Each number is 128 + 24 x the weight over its row's rms, rounded and kept within 0 to 255. Layers, rows and columns count from 0. Numbers have three digits each. The size before them is the row's rms in percent of the matrix's.

# up: layer 7 MLP up, 1536x192, rms 0.148, rows 578-706, columns 0-47
# down: layer 7 MLP down (transposed), 1536x192, rms 0.146, rows 578-705, columns 0-47
up578 086:103147121078118129113167129099157161088121145110127117153153111129077155180132134082128151126086099175168095100104132104151130116104082135147168
down578 085:167123126141130116127120103144091097158168114162114158140111150139169140115095145154158102147147170099134143154119158113145143111145162099165131
up579 111:161107114103146147121110180138141135123099089128174100156159099095130117121132115083124120122167104159135112145113118155140172110127094139153125
down579 105:097095136125117108159165145124141113124170174140126132097118119145145134116095139116097147102154134151122094106117153127158130125146134138135117
up580 094:102118093111168137092115118144119093135177122156138106136114095145125109136109155147100105119157138084081113118105168144138145138130122152111108
down580 087:138118136105105118104143073137107161125131111088118084069128155127127112108118121122131098164118144122163109177116135148163097146115133093139146
up581 102:127116137117145154145155098103172117118155127105111136135164099145119140078103095101150124137138143150121057134132127140097138136160121155211119
down581 099:063119104115142089113161146197113174137124140127104090103118136176122129078140106171118104096120141148156132141112076094130092117131148139091143
up582 105:141150106119132154137104120137118112125129110105152104133154178100143152112151076139185139126131134081132097127099149121110133116120095108130137
down582 106:124158114138108116154107153114092155123118123090161117166120101137092158159124132139112124105136099093100163200127172139135118110162147147146148
up583 108:099093094140148129108166114165122165091116166119132121144116155119109127130134100114110118098121119117141066157154161141164156121173134136129134
down583 109:134136134108109144108133134085148155137098110181165084119123125136148117084126117125127150089166192096132093160088127114132142100106105141134135
up584 100:128138092171120134068162135179093168096116103111125108164153143143140122128142113113126169116147104142164130110138126128165086141083106127118193
down584 095:104124163097105098124082130117137129171125152157114130122121120155155109083117142139135110093155149127136138137128119137077100135119114141128134
up585 087:136101172097123157101165089115174131158100168158153099120122132129131143110160093150110132128134141091129105117098116153136097136139132121115131
down585 087:096169118147160129112113127103070112121095132143125184131160099114155127154113126128134108082108125158134129128160135125138170114102094097102140
up586 098:162099166119104149103152115130115162103119156118198110157121145093122111089140112091148200114130163116152103122126104128117085155125144115123130
down586 106:145137179106155104117132141071113108101151129122137124125092145109115148122089159113197094138130108161104143147124145122153096117121102111155157
up587 099:128087124108106162122134096123141133112127074132173112151117108154116116088120140108160100136170104127157142105108156160141089125160043154100162
down587 094:137106144106164133140141157097151117138136127179113120125136146115147123168123127143138159145100096164148138082149090146112224118129120096147127
up588 101:132127107105118128132109138154126120106116095142137133123088123106141113129149127154128143106137165123128060140170138112124135138115077114116132
down588 107:141177122110104068110151080135158133096126161122117060178144169096089128100152133149100155132135103156151161086121142153069079108085110112128086
up589 095:117083155111104191108134135146126135127100146136131067148124113078086127117141117167093147133132103128146044142121164145142128142140153153165140
down589 092:120110105152145124171109175157127145117127117119124147108134093103125119098077167116140173134112103097139113153113128126120134117165085139128116
up590 109:112087121130154181090109110139146128111167144130138126125122168122146150140103089093140134142108142106112097101098128127143129154152092138078098
down590 125:089079104083139135129142114154134126110108146120124130146090123147089134118114118110111125096112090097109170106099140149084160125131128143120146
up591 099:118128111157102154141106135169101158128137134094168098181106116132121131096062130110136188131134134156130060144117135131131144114150156166140136
down591 102:049111096136132143143149105100116061109115131126089145119127148144106116147098148166092129151110104156068104176165126099138147176100082115147134
up592 089:150097144161134096078154072127196100157129149106125123120108136087067152137132117116155155170124162094105110113127111170121122104107116162160115
down592 083:099142131139134140098084149111153130108106134120139142065114130148143137100109116145128114096130047151073151112164109074107107092119136118106131
up593 086:123097121162115196137154119165170126130101137133117120116154148133116114134113135124061146112148124116124128125132119117113093120137132126128143
down593 076:135123119117129088121154129112155111124145136121105171091150106134143099150138163105142064135109143143127127086120114128108120103076161170092122
up594 103:132121087139141153155133128174140127084108139131138118154090148123133101143069134125161130137137145140135106105087116118144121151154100135183165
down594 098:141133114123128137096108099076109096162165148135116119133089079165138113085149155126101118115127135121150126125120164160118088136146134127107139
up595 095:129135094105151127126134131130137121093156114134115135135176142136144124155128099134118173160146154130103112107161136160131147069134128118141145
down595 098:150151118123123102098152137151109123095169116144107115120115095104130104125125146113126174118136110146138122129137072136078118139115134148155071
up596 098:089077122177111115098146074119155124140116118120125097132148136129119134151127153117093144144128114080102149109136121167127109103122090150139133
down596 093:100122156064144127098152133130135126137159127141138098141088162114125135121142139132127157129147079113151174136148107108156143138107208099125117
up597 103:126133085138146151090168177118117128119081096119102149136137073149140134091131110125123152133127155120103089092098103170158134128137092130111113
down597 097:123122165155137105123160118139168113148117114104114116143137114133082144135132151129141110112122149165186111117153058101119110147114126126139174
up598 081:147102119114143149090160132133136129138145136121114164104100145131131146133110158155104151149152113093160099156162111118152119120141126129073135
down598 083:117130106117149123133097082136134157151125136137126103052117104095112142131144118115138167119136118120107166132114094149126131156122131112141088
up599 102:163102121119103123154127174123136152153118100098137137153128149151112185104131104126086131098123149118120122129105174173162133108166092133141086
down599 102:150109092124111118135129098104142139107127121147178149158118157102137167163125091101114147189135142128129157088167120154115140128118113159152100
up600 113:120104118131108119092111056168148157111156128148176082153120157136102137104112151091153136094144137120100114131158128100117103124085158143148152
down600 108:163146117113130117170174127111116152110124101104086135129103122151151112171112154121122109120137137146114116120124110099156113098081194153106148
up601 106:126137117123156140086139145105176101145140148110088102130122156123064159133113129114116141137181179111141126102120129086178108108109095189128096
down601 107:101091127117126166134117121131130147111087133098144154136177105185116093133105121156109125124079093141118164148128135143107135099175117131095130
up602 091:161110151083162123159117121110126106095139113167182103122115119120128193146100114172137153136098129132121149163146100142151155071115110122111098
down602 087:130164126149148109143112106115135135143128104116114140144129128109153110101174106112122091177154162151125107099122142113143113131122176116097162
up603 097:141160109124114146113127118117134152142131101142130113127137107133086122066136139133108120191140155116104123141085132120116139169107133150124131
down603 097:155117113128145102118138134119093098125176101155155130072122101169177149140130135102070127075144095089129138116178122142152168130118141096090110
up604 092:104132116087125129140152116131110141115121113133168120128102121119095162114134120133134135140097143134089154120126156126143141087131137165089136
down604 094:137135131141150148118122148099141136114109107126121153125179097146160086142146102117104142152130105088146143156144056159096108174128137116146129
up605 093:172123118127141109135167162130165112143109153177126141135182122098152141101100168150143133111157153112151113135117121133143097134131136127140081
down605 089:099117155124149120135152096128120132115131116101119122077150097071112138170122119093119123141087142109140152099115160167132157158140114165130160
up606 116:140121172123120129151154127145129131127123118149090127145118127110159128119099123134115143101150132060103087102128136130188120117090108152116128
down606 131:134122107177121123136114141127108135117123106108090143087199127099119142133141122116113166139102113090118172120122170100079100131126119150154138
up607 086:071146137149128130120126121123148124114091088112136115135123129080117093100135088106088122133116121144092073150138127175136141122097107151078131
down607 084:095115157140100079146093137134147135143144089097092134120140131108112095113131149139146117136119145117134157147154146137112132064140148121119169
up608 102:128099166170132096138127114127163129130136152095114094123068175112145146123177068119137137082097160098131112128147130137131134130117163127128163
down608 100:091129130179138089161126125175096130102084119103129151113149097125154144145122103121176081133128139126119123159189147144094095095107122149112115
up609 103:127079186134117126111137147126111131120109123159145111140130152078080126110195116186124162104140158134144146128117119166139111159139121104142170
down609 102:132153114132117105115094141087151122149139136105153118170138132113142110122112134106137122069119148149136125132186094122101093132128130107111120
up610 098:169147102128140149131103105176104119138125100155131149150129140089120110092140125089100142143138112120147092188125150157127121086134135156140146
down610 094:131116127128133120121149129120144097117133105152098146122167150127144152112149155113142115104139144138092124107124146128131095143121176160169163
up611 104:191129088130117099154169133110088103126105105142135122161133093111118174097146122125140160136058150132150114116090104146129135108116110143116143
down611 110:137108118114155157175115137192149142091137134116165139103162110151137094163104166170089135108161127134122142160140113144144131082138163136082119
up612 095:134107084128127107100122102133086124137130109130123095143134101113124179190143135105101130093104102125128128103110135176184141127142136183125184
down612 091:102120142127139157141129156096134126116090128127127159097162131117146140120115100142191118163149132135153134152139107127131113125134158066155123
up613 086:137158113165167128146100115147127136170091132182102147136104125104124116100101072088112124123141109151115116136128153140145126132137095135118141
down613 081:151140107105133114106134117103138123124111099100144124181133103126180143158136135105110122091141133102140106162104121074132119118119140110100144
up614 087:072100150143117149132125122122131162093116093144133101115143139145127168051110106124083144137170143113081128120113115136105096139145129126124121
down614 083:083158123144187143145151119101148129149066080130175139133138169088150142100117140093165108094143136133115079115115114108124098117136158109099152
up615 113:140100135152165188137114141150121131115117124125103111160136140114114174134138104151118146101169127126071085154099136130110124154146125104131131
down615 114:084137099092106138130107155132117094117110146120154188152112120138176153147157129109132119141145103122100120091165100153136135107105143157141121
up616 086:133107132168126125089157092102102132141096127103131129143142142102143156099134153105154186140099147156127134123155116155087062116122129126140135
down616 086:140134110092131054116152074117170114117139126120168140145117119100166143125140127117121153119151135147122123165119159140049093109121119135163116
up617 095:143113148172144146108122156161134128095080132170150118155121146107120161135143107106085129111116155164126090127126131141158127074127119102139128
down617 091:158095130124135099087151115147128134130153175106124079163101139114166122144137144116127142140127116129138136139092093125112103135147134162147165
up618 095:136103123160126152139151133113103139149123084141171112140125116137107118073085135098148126135111128168116082118122093157096107141145130126102107
down618 092:113165124104120169126132167115114123126138129132086116123125125126158128121160085146100158089118135115143120118098146138116115117089137171124144
up619 102:135125103141140208125167157134115125138085145153155101158126121131115131149097143103122097150120125103107160132128100168185139117134078178162123
down619 103:131132131119113143088083085126122141142130177139153097187141155128108112114110166139184125110146149127132127126136102128172130122178156178156136
up620 110:140071144136152141136108138108104153115098111092099123154175096097129128141132131102090150123094140153131107168118145142137141110098135090115091
down620 106:139103135111134093134076124095111116130149148130135112078087162092080086114142150164111164131144159100141178134146110165117144155154151106129148
up621 084:081152192169117123152124089148095125135118175103085096118159121117125142119103145126157131101132193123113134104112123110134111126111120143112106
down621 080:150112119090125166117112128102111102144162155141143139083120113108141169144137129116135143203139119140106099150129157138125150164137091162127079
up622 115:138130138156102171118157100110127119105130068094127088144152135107119155071147111117117128116158184137166118134135110130168151133170142089125143
down622 126:108165103160143152114179167153132131155110085167080127109133130133129110076128125123146128120107173143077079134135112098101108146120127108112127
up623 097:125123086145162111142151113129062160119125124160126090140149098096130180124109123101090101115128136082115131117145135124136158096146076099162136
down623 091:131108151122106127131139075126130077112112147152114151137133128118081105096087086139154153137127132145127096139116133133151139135090121103141101
up624 109:183094119138118120124089162129125124116158104142117137160151170152101165138107111091100096108119161120120128141156189137111091079127105140194117
down624 110:134103165120122142117079125096108161138149132150063159142118145136134130129132148135120123131088144148111142132138129118134119137134138116159135
up625 097:107120127117142117086160132088155160144123093111159136137092155151102196110089107152108169168136144131129093152107139172167132139118148121149128
down625 094:151130146115111147148141099100133133136113105083154101060152109104176124109094139154143134119109083124175150160151098165124113123161120147145133
up626 117:145112139127160134122148175162134127153134140148138097143135138145135171127119137125168171162118143097123124137093119158120119092139124120129112
down626 142:156118173108117112129156082084151181111100057146154121199080145136124116123150108144175150146112127136141086165089142154129110156121109153128099
up627 111:110100133182156155107133114142090113084126140164107060152123126120136125083137164110122111140144140123146086159093158165154106122129086148157170
down627 116:147187184113153093107100132120119116131114095140133155156129123136118069115152133134126120120103131130105134126136107158141142112139130090176113
up628 089:108106155106161139101137123123150150165133123146160083137111128115095132153095141136090130151115105110143146137111111135169138140075094113098155
down628 085:139115144101112140121146144117104157109113152166132122070141126120122129138175103102139142106127144159128158105123127135135127113138111146087103
up629 086:104120108142141084107151107173115132134105112119144113149114171130131116153154140114160151110134110123120124144116167131110123139108134142106155
down629 082:132114135134130125156105152122107136148137149107168157137142125136122126143130110113144139107144122124154131143114142144141147144124125114128123
up630 098:142132102116122150124136093144132133118152093140137149149139153110100131084131086120085141089104107120109130169155122131153144091139136102155150
down630 095:127143113101151104145121127121126061106147148104157134131107113124103116114115176101090138128136130140140121120098109124105113129128075174071090
up631 098:099100144123154104141136143089119127090152143191137135148113142136148138143142117172113127170109147101118110146131105127135132077161118175147161
down631 100:164162117131133157123129115185105121121139119101084136137139119115106117140152128095121117095121117155139102111128161174142076170125185130138146
up632 079:124124122126153154176120107145109098128131146166114128169085137147125177104108105136108123157157097151148124151166134171183146097117126110164105
down632 078:076117144137131109129112116158095117099112147118144129127121103154148106175116131119137077158152113097116164138122122152160142117141118143137152
up633 096:139113127156118159175181127156128180117072167098123117130124148076121166117118092109104129157100162107096111143122132155107136111157131138138173
down633 095:138178143156142088100078164106093138123141163117132140132144140111095092111172132140121136123141138081092137142158115137168106136112119114134096
up634 108:098119159154147164146128124116121093099150168137113128152083137129149126102089089133132115114110128159130089125134154134135124087113123160109115
down634 111:142117115112082122142137105156150120086113164115154091161128167063127123107130084113143134113152161148144113145143098127122132146156118130141124
up635 104:165114137114140150149118158133183131134121121141079116126159138167132124103105112111144104133130151100114058133091133134140123116120099117106153
down635 096:127116092125120098139134127178113137073149111095140115152089120124127148164093147129130170103163091140124133140128113147118110120142188150152145
up636 103:162102104139185185133134133122133138104155124090118122146173126122139147115146120135108110165126102140080116091118117189158161115118131120145158
down636 104:104160110150123139137141105143140122162096109160117122143117111130141101131072115136116140140124154161117153123108164116104166132121140144133124
up637 105:121140141123140120129145130133123148164147143151159145128148123146093125119111115098101172113136182091146117099120095105210135068153105152139130
down637 100:164126124134123131160146147158094144096129107144141103091151140124125139146135114163097125109088085138150136138114117122064129139107096147147131
up638 098:176156083133124092134092134162094146138143144133085134148133116105091165158097109086095134090109145112122132106140212111132091125144131109174088
down638 090:123108119130177149081124141124125118115135170126116154143118158127139137067150128062163150156121121185108118112068109168116138159149190083145100
up639 100:157144132107139119103176141099098114100088181087149094150134124120104130107154131144128180171110155159131123138102150133131096129125130107150117
down639 095:152121095122115123109131148118118121123161139149104136189123144105143074131134117135137160101182093109110127160124124129111098101163104094152100
up640 107:140114071161117159070115151140128149137112096132137176162135181133105125126110141096138127126153140132113099111123130132154129132136124119135113
down640 109:116137141114144094167106132105108063116150129106133112117129135133141113139135115135170144135122115148103073116133102160165139134140097130116117
up641 092:121139096135134148202135114120120142063097151118127106153134131093116109129146062144150156109131098147131089154125149135107168138135110159116180
down641 088:141143166154153140116149176144138110156116089150172157132172137106113123120185129127146140121138165097108132170156127156102067109156134108110150
up642 075:156131173116132116136141109146126097154124135143117155129145167113114141150154143108131124135110092137132158098087097140160108121105073126134142
down642 081:119114140130152145128139119101105141108066117107125127121146139088108113091128105156097152120146113091110084149105148084144152100171173152144158
up643 111:124127193133145121097157104123189135142129163176140141162130132120133151125149099131126137121141101121164115126097130124154148123153146132104104
down643 113:117122119122125140103116171078143136099168116114136100141116103121160149126124135142117122136057121163181124075158150138167086110129158113138132
up644 102:139122171150162144154165111159115132144123149106147104149111146114162144074136138086119171144132100114145097114131120122133107073148146143134136
down644 109:119160116108129103137117096118093146117102107162132131158113102109134099142108128125107140113176142087127122058148122101087124099147119150110117
up645 115:175116127162168117136098121144172127113162113150159099138164120138113106125163091143116165142112168131107116132147120125126121070135118146124102
down645 120:137170132121085114099120127124129156130132131124135148076113140166104134139136128147135099116131109144131124127117123133174129098092145141159136
up646 096:107154162124095122142144130144142100096158136139139084141139138107141142127135130159153124121164151108114140154082139143143115090140162091136126
down646 082:143152123109130077120119128149099146120082129085118132145135101130105103118148098151103108142125098138108165108129108133180144152114106112056138
up647 072:100089096088125129133144117135139121103158104135175074120101149172066171147091132110110130152109133142122140117151156125120143148116108072151149
down647 082:137138124111122095114122118145129114105113156130113124000154126102130134153133107136143138098124139094126092124086127109112113118144127170104112
up648 096:169156121132151103116162141124102108131120104121087140136110123082125150063162108082118132127072183053113106169135113142156130152105136117104105
down648 093:117123093160124129140151152115099123154112131135141115129061095123155144070154098095140145136115133102125108102076158118113063107109116129108095
up649 095:122097112078139180140106152121120160111085151126146122152145101143089148129109128136096104168098134138124086131135153140167168114106149121103103
down649 093:111148134143114121102130124108076139110166131097167145099130103121153139132094137149131127107119059130131153110146136143105105106110135145136148
up650 108:104137129146132080080150086131133138153111114149141068143166136076108149090150081132150154108118151127141130119147082148086146115159151114137172
down650 104:103127132108146097135082108136107135166104155112098135076106077169128096174119119120118087101128176141136149094136137142151079142105154126130156
up651 096:101102137140196095157170137139121097127157110098151079146144117141092150137110111125163156104096102148122100149121123148128147073127109127150129
down651 090:125162110100142135122139124130111159120127176086104151120130137102150113134136129099152086122102111147068116115096151131109110126135112102165093
up652 102:129115148127120150102132136164127150130067130099116132147116133101125135132127115136140155161115167141110080134164169122127112121155155112124106
down652 098:139126116109110172115128118160122112136145132112164137112181164123147113128135147121139088104127083067119162125061117111129138141151145117128142
up653 108:118135160121125127089146072144133117118114149144147106138175134105101150107123082126133134125138146150140134120117105132133127149139110117177125
down653 104:131121158113165116115112118109124123107134135144127130082096164131128110120148134135167129139131097118148137124125140138142155150130127143143141
up654 094:138148185157132179109113132109143099159129157132146113142130128126087151161117142106080118129118103125120133137092192174142116122148132125169099
down654 094:173131142113133096116161151112140098114115127109115128176118137153123119104119095115114144122158121138131118122147126120140147153147095128112174
up655 100:169094172125120132120141161150151148093147143123148116136150146137060207118114135089135116185103110130122127118118121116156131113121145134106104
down655 106:158145131113115124140148103128178136133112145105125141096110149105146082114131125129129109061146142140127125137068115109144159108125073120112132
up656 110:167137100135140115147157133147144142135125105126100136144165120114120147103117131136116161159109164098114132113104141137124110109109126153114142
down656 120:131084135140153117138170140126113145124150103130141162096149099158139135076134135142110108110124111064132153147104115103142128092126194108109106
up657 106:107167171151131143125117081128090140134110042156154109139068161125126118110121145100092146156170141118126144139110108136099100156122128167165131
down657 107:127135104114162157158165166136155139132132170128137118119114126172143125145104113100081139104064099163131126135172105111123129106084122132109103
up658 099:117169156125120161147141095149139128096122080111119123128141171143098127103146108113095177124112172111110121168119112111104148148146119105115120
down658 096:132067117125149121146107146182114119133120114129137122116147112099102147180107210154115154090116103135119110154094123109171108159124108095136113
up659 102:106138132159136147156122158166100131148094138099145131174163152157134102073092154138140127135170150141123148087140155151091122093121103152160159
down659 109:126108139124120085155098144142135138115112102128135129094170119123122141149147123111176155068106151167108144170152131108094137147115120169148144
up660 103:127137152108143146113099138101151133130094115120103128149104112177125136105056124137120128143103169119159065103151094160153110107123131165124121
down660 112:094116125126121107121109138133147102108116147124088082198125129108154112120126127158141155146102109121094122134126134134144100133124090107104141
up661 098:131127133137127151139123129121089124100084106120167085147150106135087176147146136112116153122104111144154107146102116150098119135155076123145180
down661 094:149088185126133127143120101081127141097157139122109147145179153142127118085122135163124128127103156136145158100119096123154115157112119135109157
up662 115:138074094215096156160106131163148109088136117116103128158149178116103096120148107096161104177121115140069109108119133174140122099120083098147121
down662 122:142105149143121124124142154159113131099192128097117114107124100179140124116099088128169165150110137126117125163076118112135128137125143128119103
up663 098:105080082148133106160115099111112137131159085146105130123132111123102150110118170105129144124102130087122112115176128161154128118151117134124136
down663 098:092128137130149130170162178050125153113075109095129120094132124119163081130127152157125158133117105108167131147137161115146133146106153103139123
up664 103:122171132121107141110133103129150177179095116116141140146123115185116108144142110109146172097126119154139084140118117145130126149142131127101120
down664 098:134120143115115146127166140164140134119109111098123151114086073152165107124107106131148129144127115131112089111178112116121138126175105120123077
up665 108:148120105099165103132161134089147153119130123118132105132141148061124171128112089132150164117146133112136132132073130120143145096156094085058148
down665 103:122168167129105153099122109086111104143178114154136110166109141121103130110101174137131099086105122098096129127130101164135112104128167184105147
up666 104:121164143083144156140087115181125141086185104169132099152103134162100116137096117122106145119164132106127155133123135103134123090097120183099139
down666 105:095085149113088121137138107153096148138170161090135113122120149091123132137138119123096139103093151150123147117141086116061173112161131126129092
up667 092:125102080124155137103106129175152122139128101133155078125158166159129123131117113101154130156116105148121128157101096110143107119128112103120106
down667 091:089132116138107172183145151116131131102115098119087128165133079098156116126122144142129172132101089122130093137126155108124115096147108119124139
up668 110:120144112172139151147193175169122117155139101113162113142144173176145096101145132111159221156108115088115076141090121153110110128156153126131186
down668 111:104165124147093143164120155158134140102129141139113113089123158142128131119177102146090098147126127128112179120086122136150140138140124108122159
up669 101:144140118050162126107126130110138142076142105108135127119160106136146113104115142180111164112122127145107085111083153160177139132169129140119141
down669 105:162172158152126143103150103133156173160138128153165135193083126128133161110151132103100140109145151144125106154113125152110107168131121132180081
up670 094:113081133135115147114125125122142140137088140136101055128151116098104142125117101104092121126121092153122106194097149152169174135137130131098166
down670 088:148149125167150075122164109131133107134124134108122159141158148132136076121128180126132135112119153189106145137126109136169071125160128131134082
up671 103:121092137142093116128134107125138129064124109118142141160160112122091128076117139139148141140159131135126119121103195133116116103163103142107139
down671 113:135166116173140133145156103100118130143080116079089149185087155097142117139120147102157134138127109112160109134112147125165132159123121128108121
up672 107:178063145117123105121120127197105145110106073153181113137095109129138144130104095094111132135136181057140109100144156166099115102114095109119157
down672 108:110167133125160063108148110149130135119155178142123096177152095168095115154134146110132114130124109169137112180111117142107102149063147108124117
up673 110:158119166156170097149161155097113142144148084135190096144100124134100182115138115088131111120079136101158132132139117141147149065087113137104149
down673 115:123100101122090088123094130136100112149127157121076169142148136120106124139169137145120170128139140137096137119141145107128130160163129071187080
up674 106:147135107102137121096110127124108150149122154147161153146072173118166145144099086131100157095103133130164100116158119117156145137120125137170124
down674 103:144127155171104107165158101117160130130143124144102098144107130125111130113145096132162092074131093155090084100125157117131152090133133137137136
up675 094:108189125147173140138120133134084108156155128199178179188113131124141131129112131119138144088094126127105154100130154151133149103124133165167105
down675 096:129122124113114161114131144161109121112103109157114145095118107153109128131113113113139099153117120137150111137147105133114130126140166146125139
up676 090:152103134116130121123170102161135148128135109147156145121158129100119147153134075067182136137148159118131128113080104154140126147103144130146148
down676 080:120133131138142107118115116123102151116118087083121136134109156142137118105113167164150091112106046151118155124140136127079135154166100113102132
up677 098:164103150108177128152123132148140149121131162156121126142069113108123139123101096132106116148116115133113127132137121158112148115144100126135116
down677 095:122130152121120097135134120097149074146131113136132114102186140109086141136133110148143110130113078151093124112160099095107168076118103111109164
up678 103:106142145168182155095116098159174173121122146110140138158079124140133120162155113120141145130113122136153088160149123156124137156125154131157101
down678 106:078153167145146110113156157110121111099124089091127112133079133129176105134144066111115104125083127120123136130133136121106100111158158121120165
up679 109:139127132145155116109128130136126149112143131080123155133118115116109122111120172167125140117117153058125085099137147137141138137140130200126095
down679 105:117115100138173146160161131156134115115114100134116146137106152182110121137130090135092167164087125121098139105130200134111149133142164136123150
up680 100:163142137096134101137144117112126154122102123114144137151117126129126159154145134133145134124141170139130123164146173135161091105117132127163144
down680 100:093133088142134139124158158120100088159117138113153111120174146114096102111131148179161046102118106145137149112110141122109139121138130148079103
up681 092:100146138153166148128145117135139116137115094185104124149142091092135130145120143144071145143139148113113137189130184122168092122133151118152112
down681 090:138150101112154124118125134169123131156118126113113145185086146133124132120194153090096137172150152122112112158096096116118107098128115137154132
up682 106:121136149107147149139132106141131159085125095124122148127136136085094121091139097117088137134105104173166118181117168153141155098141125120118142
down682 103:126132122110115162119111125133102114132125156126130152165111107153150122125112126134075152137111084130153133138149175075165114125127142115085087
up683 119:129160149138122130141136140146116171113139125129185099146110137145114139124119139095096166208126166140147131159108111132130156091138120142138187
down683 124:136146157134143125117177113133112146147147100104141136111132117141097133150134143157106099137126060149151163119106133131093149142077152102108150
up684 107:150131099103101109129143138099133105125130167153122130186165116087092135157164159134137119110082187134093091137086174162112139139159121164161108
down684 112:120136148146126118138096158169098155155139121174127159080117149131071121124154137127136113083159132118117132128119090123149146088153116109111153
up685 110:120094100142091130137113135138149197103108099145158114162148119112144130110143138142116156149107129116167116118108160085140113144144093133086127
down685 118:117164144159113099091084142147140120102108095115099135113112115119143154180140152145117156116100087094095117082115122106130137119115137085157145
up686 106:145137144129080142097149080187145175122092138148145167154158152141119150115143065128152143115158145119164094139121093101143102165126159113135141
down686 101:115052115151120130190122150100115138151125145103155130149088119121109129169110125127094133122114121149115109090109113108090115125117117137124127
up687 100:162094122149160150083096090159118118122141131144136127136088141114107135127124140110090126096128096069144108141120163108128169146119126138151151
down687 097:148146105188131099157110128117154096117141145140070132144149124127133102131132166122149164130137171161142134068134127103110136095137162166140160
up688 101:107112108085121130154137121171093155058142131135164071140125174153115115118156077142114167113112105092141119144136123102124098139090078106078133
down688 103:166141184122129134148113134135130141104140125137142153098126121149146129111151133169147108117143162163154136161134125150122164087134108106128110
up689 110:136119134148157166101135120142135125128144100147158119141158139140143159103132137144145196122106146105175148092153115148149125101130135138117185
down689 110:151151131111119136104061148108098138143073148135132148169160137140144124116108096098132108135088109118128125170103117175123137105165086124151097
up690 101:095132141098086142115150133133135133157152109122142108125128138147144169118090147139109118156133102150151103140100079145170112131119129160143154
down690 095:072110146084114176131138159112103154084138154134097166134153130174060171154108118108106108115161109100134141127155122168127119101151117130151112
up691 099:142156153123146166092107120152132127131124147133175123130128108103035130129124128148087111152099155121129150150139090129120105143108124106043125
down691 091:142116137138126154099147137148123093097089103201136158141086098110145118135130081133152160108155133137131102136108103116173130103116152119140109
up692 104:099103137119103125061124145141163182104109109177162145119126083089143141118091127136127167162143140109179075134132169121135109127142153158124129
down692 100:134144134096108176167125157088081098094164170151106130061159096126143123158108117108137149146171119125118153159131130137136131110115102155156139
up693 090:159079126122127109123131167118174123132134101077119134135117168150143153168115104087105192148109145158125106167094106126158140105084093138114143
down693 088:129147126152103157112129173155146119165144147134125110061154090106134100071140186146123093121109111086140130115150114114084084121146175104114100
up694 093:163083118120133163149146156127120152142142136143143125127120148127091146130135155102126127159105156050124122159139176134122142148121122124109108
down694 088:150147145136143129111115155127110146131132120167102153163131131107136135115111165134117123090162105178138122093137116172144150126140142113106138
up695 103:168157152126102134122153105159138119111167134111128151129141099132111103100109093165144117106116156095158097150140151158172121102119125131131109
down695 102:116162150107159114109110112116137124138141116145148144133183118109117120155112136114150117108088123146114161139120063149115100150087107127124132
up696 097:138131131132143134119169094130123166113107137138168124139156152097144167116094120108114112120150148106106129141109122127144157147162122098110150
down696 087:094160136113125170156116125127084124135154156128128134194129115118122110164147176163157096137094132116137126137148106169124099117116129116130111
up697 092:110136161134124134142153107141141105149097186080132126120091148161121142151086111091100158107142167117128130112109141180129104139103134129131144
down697 087:080088064110142125154113115161117185136140142154120155098117128147168143102128093117084132153110128135140163132142117121122180118129129085150130
up698 102:109129162126123121196141131118141144079145139144173080116132132125062109124174074150190136100113144137140124124137112131135090097124142127088145
down698 103:116157108164158123117153152093109119125125092138139155061164116103135151115128125076124138168130103095112132115144112148101133147115151155090149
up699 104:090169111140168114113133129174138146169135071108160129140120113104139112099127122110072174148099092142072067133105134122119140112143136130132156
down699 099:133138119132155173123123125174118087087144130140142155174151132160103120132133100122131113103116168119117121131154132154144107099097121154138137
up700 112:091134137163138185101173119136093113149075068147141079152150127155151127106155109103063165110114145100104102106115133136124129119153090159108108
down700 105:110106108128107119156172142170103147120106110123100129128111135097152118180135137144088098128183127089136131159148149099137149127124117159126138
up701 114:145132137131113138084121138106127134144117122127184125162102191119115146144132116126150159117120122101113130116097138111125073165150114147167126
down701 114:161084093106141164191130142146118096138084077121125147117155111156149123153118158150120094098124146095138123120109133130138097112108117123111118
up702 099:090110150142119137127159123137114116101124135092130083125103177125147110115123127100140111131151158112168090160114160127125137162159105137135147
down702 096:157120141136096156138107141122108126133127132127111132213142129157180115136126138151153103120116125126101134115124093135112160103157139134140127
up703 089:140164102166125148135139147090147109118120173144150076142121128132128141148125120118097136105109159111119123103130138145182141129155105122144119
down703 086:165129109129129126144202167135142134134169178133100113138166145141156127170138061137105145132139111164126106160153091158099126114121137149137123
up704 115:117088110141149166107118125172131125135105139122149135146119145130089142123129107124056161168114092111127051134073148146182088120112112171127160
down704 119:154112171102108079131119160093129138113123144171132129135131142131137122140146125073085101160107153148148142130111098154126142136109124120129118
up705 104:107098131116115156084147109120132144120138141135132092128085130146098116161116116120109143123131131109127127149122099120204177087126159164160136
down705 104:128140104119152135147162174121093127130088122148119105060115120135124105135104147143083141142105086125107128107135154135082114166124124111098104
up706 106:143137144166102154124118141124124147112114085124165136140103108105127145162151093125070103144128118139099127091124152147131117120165095192119104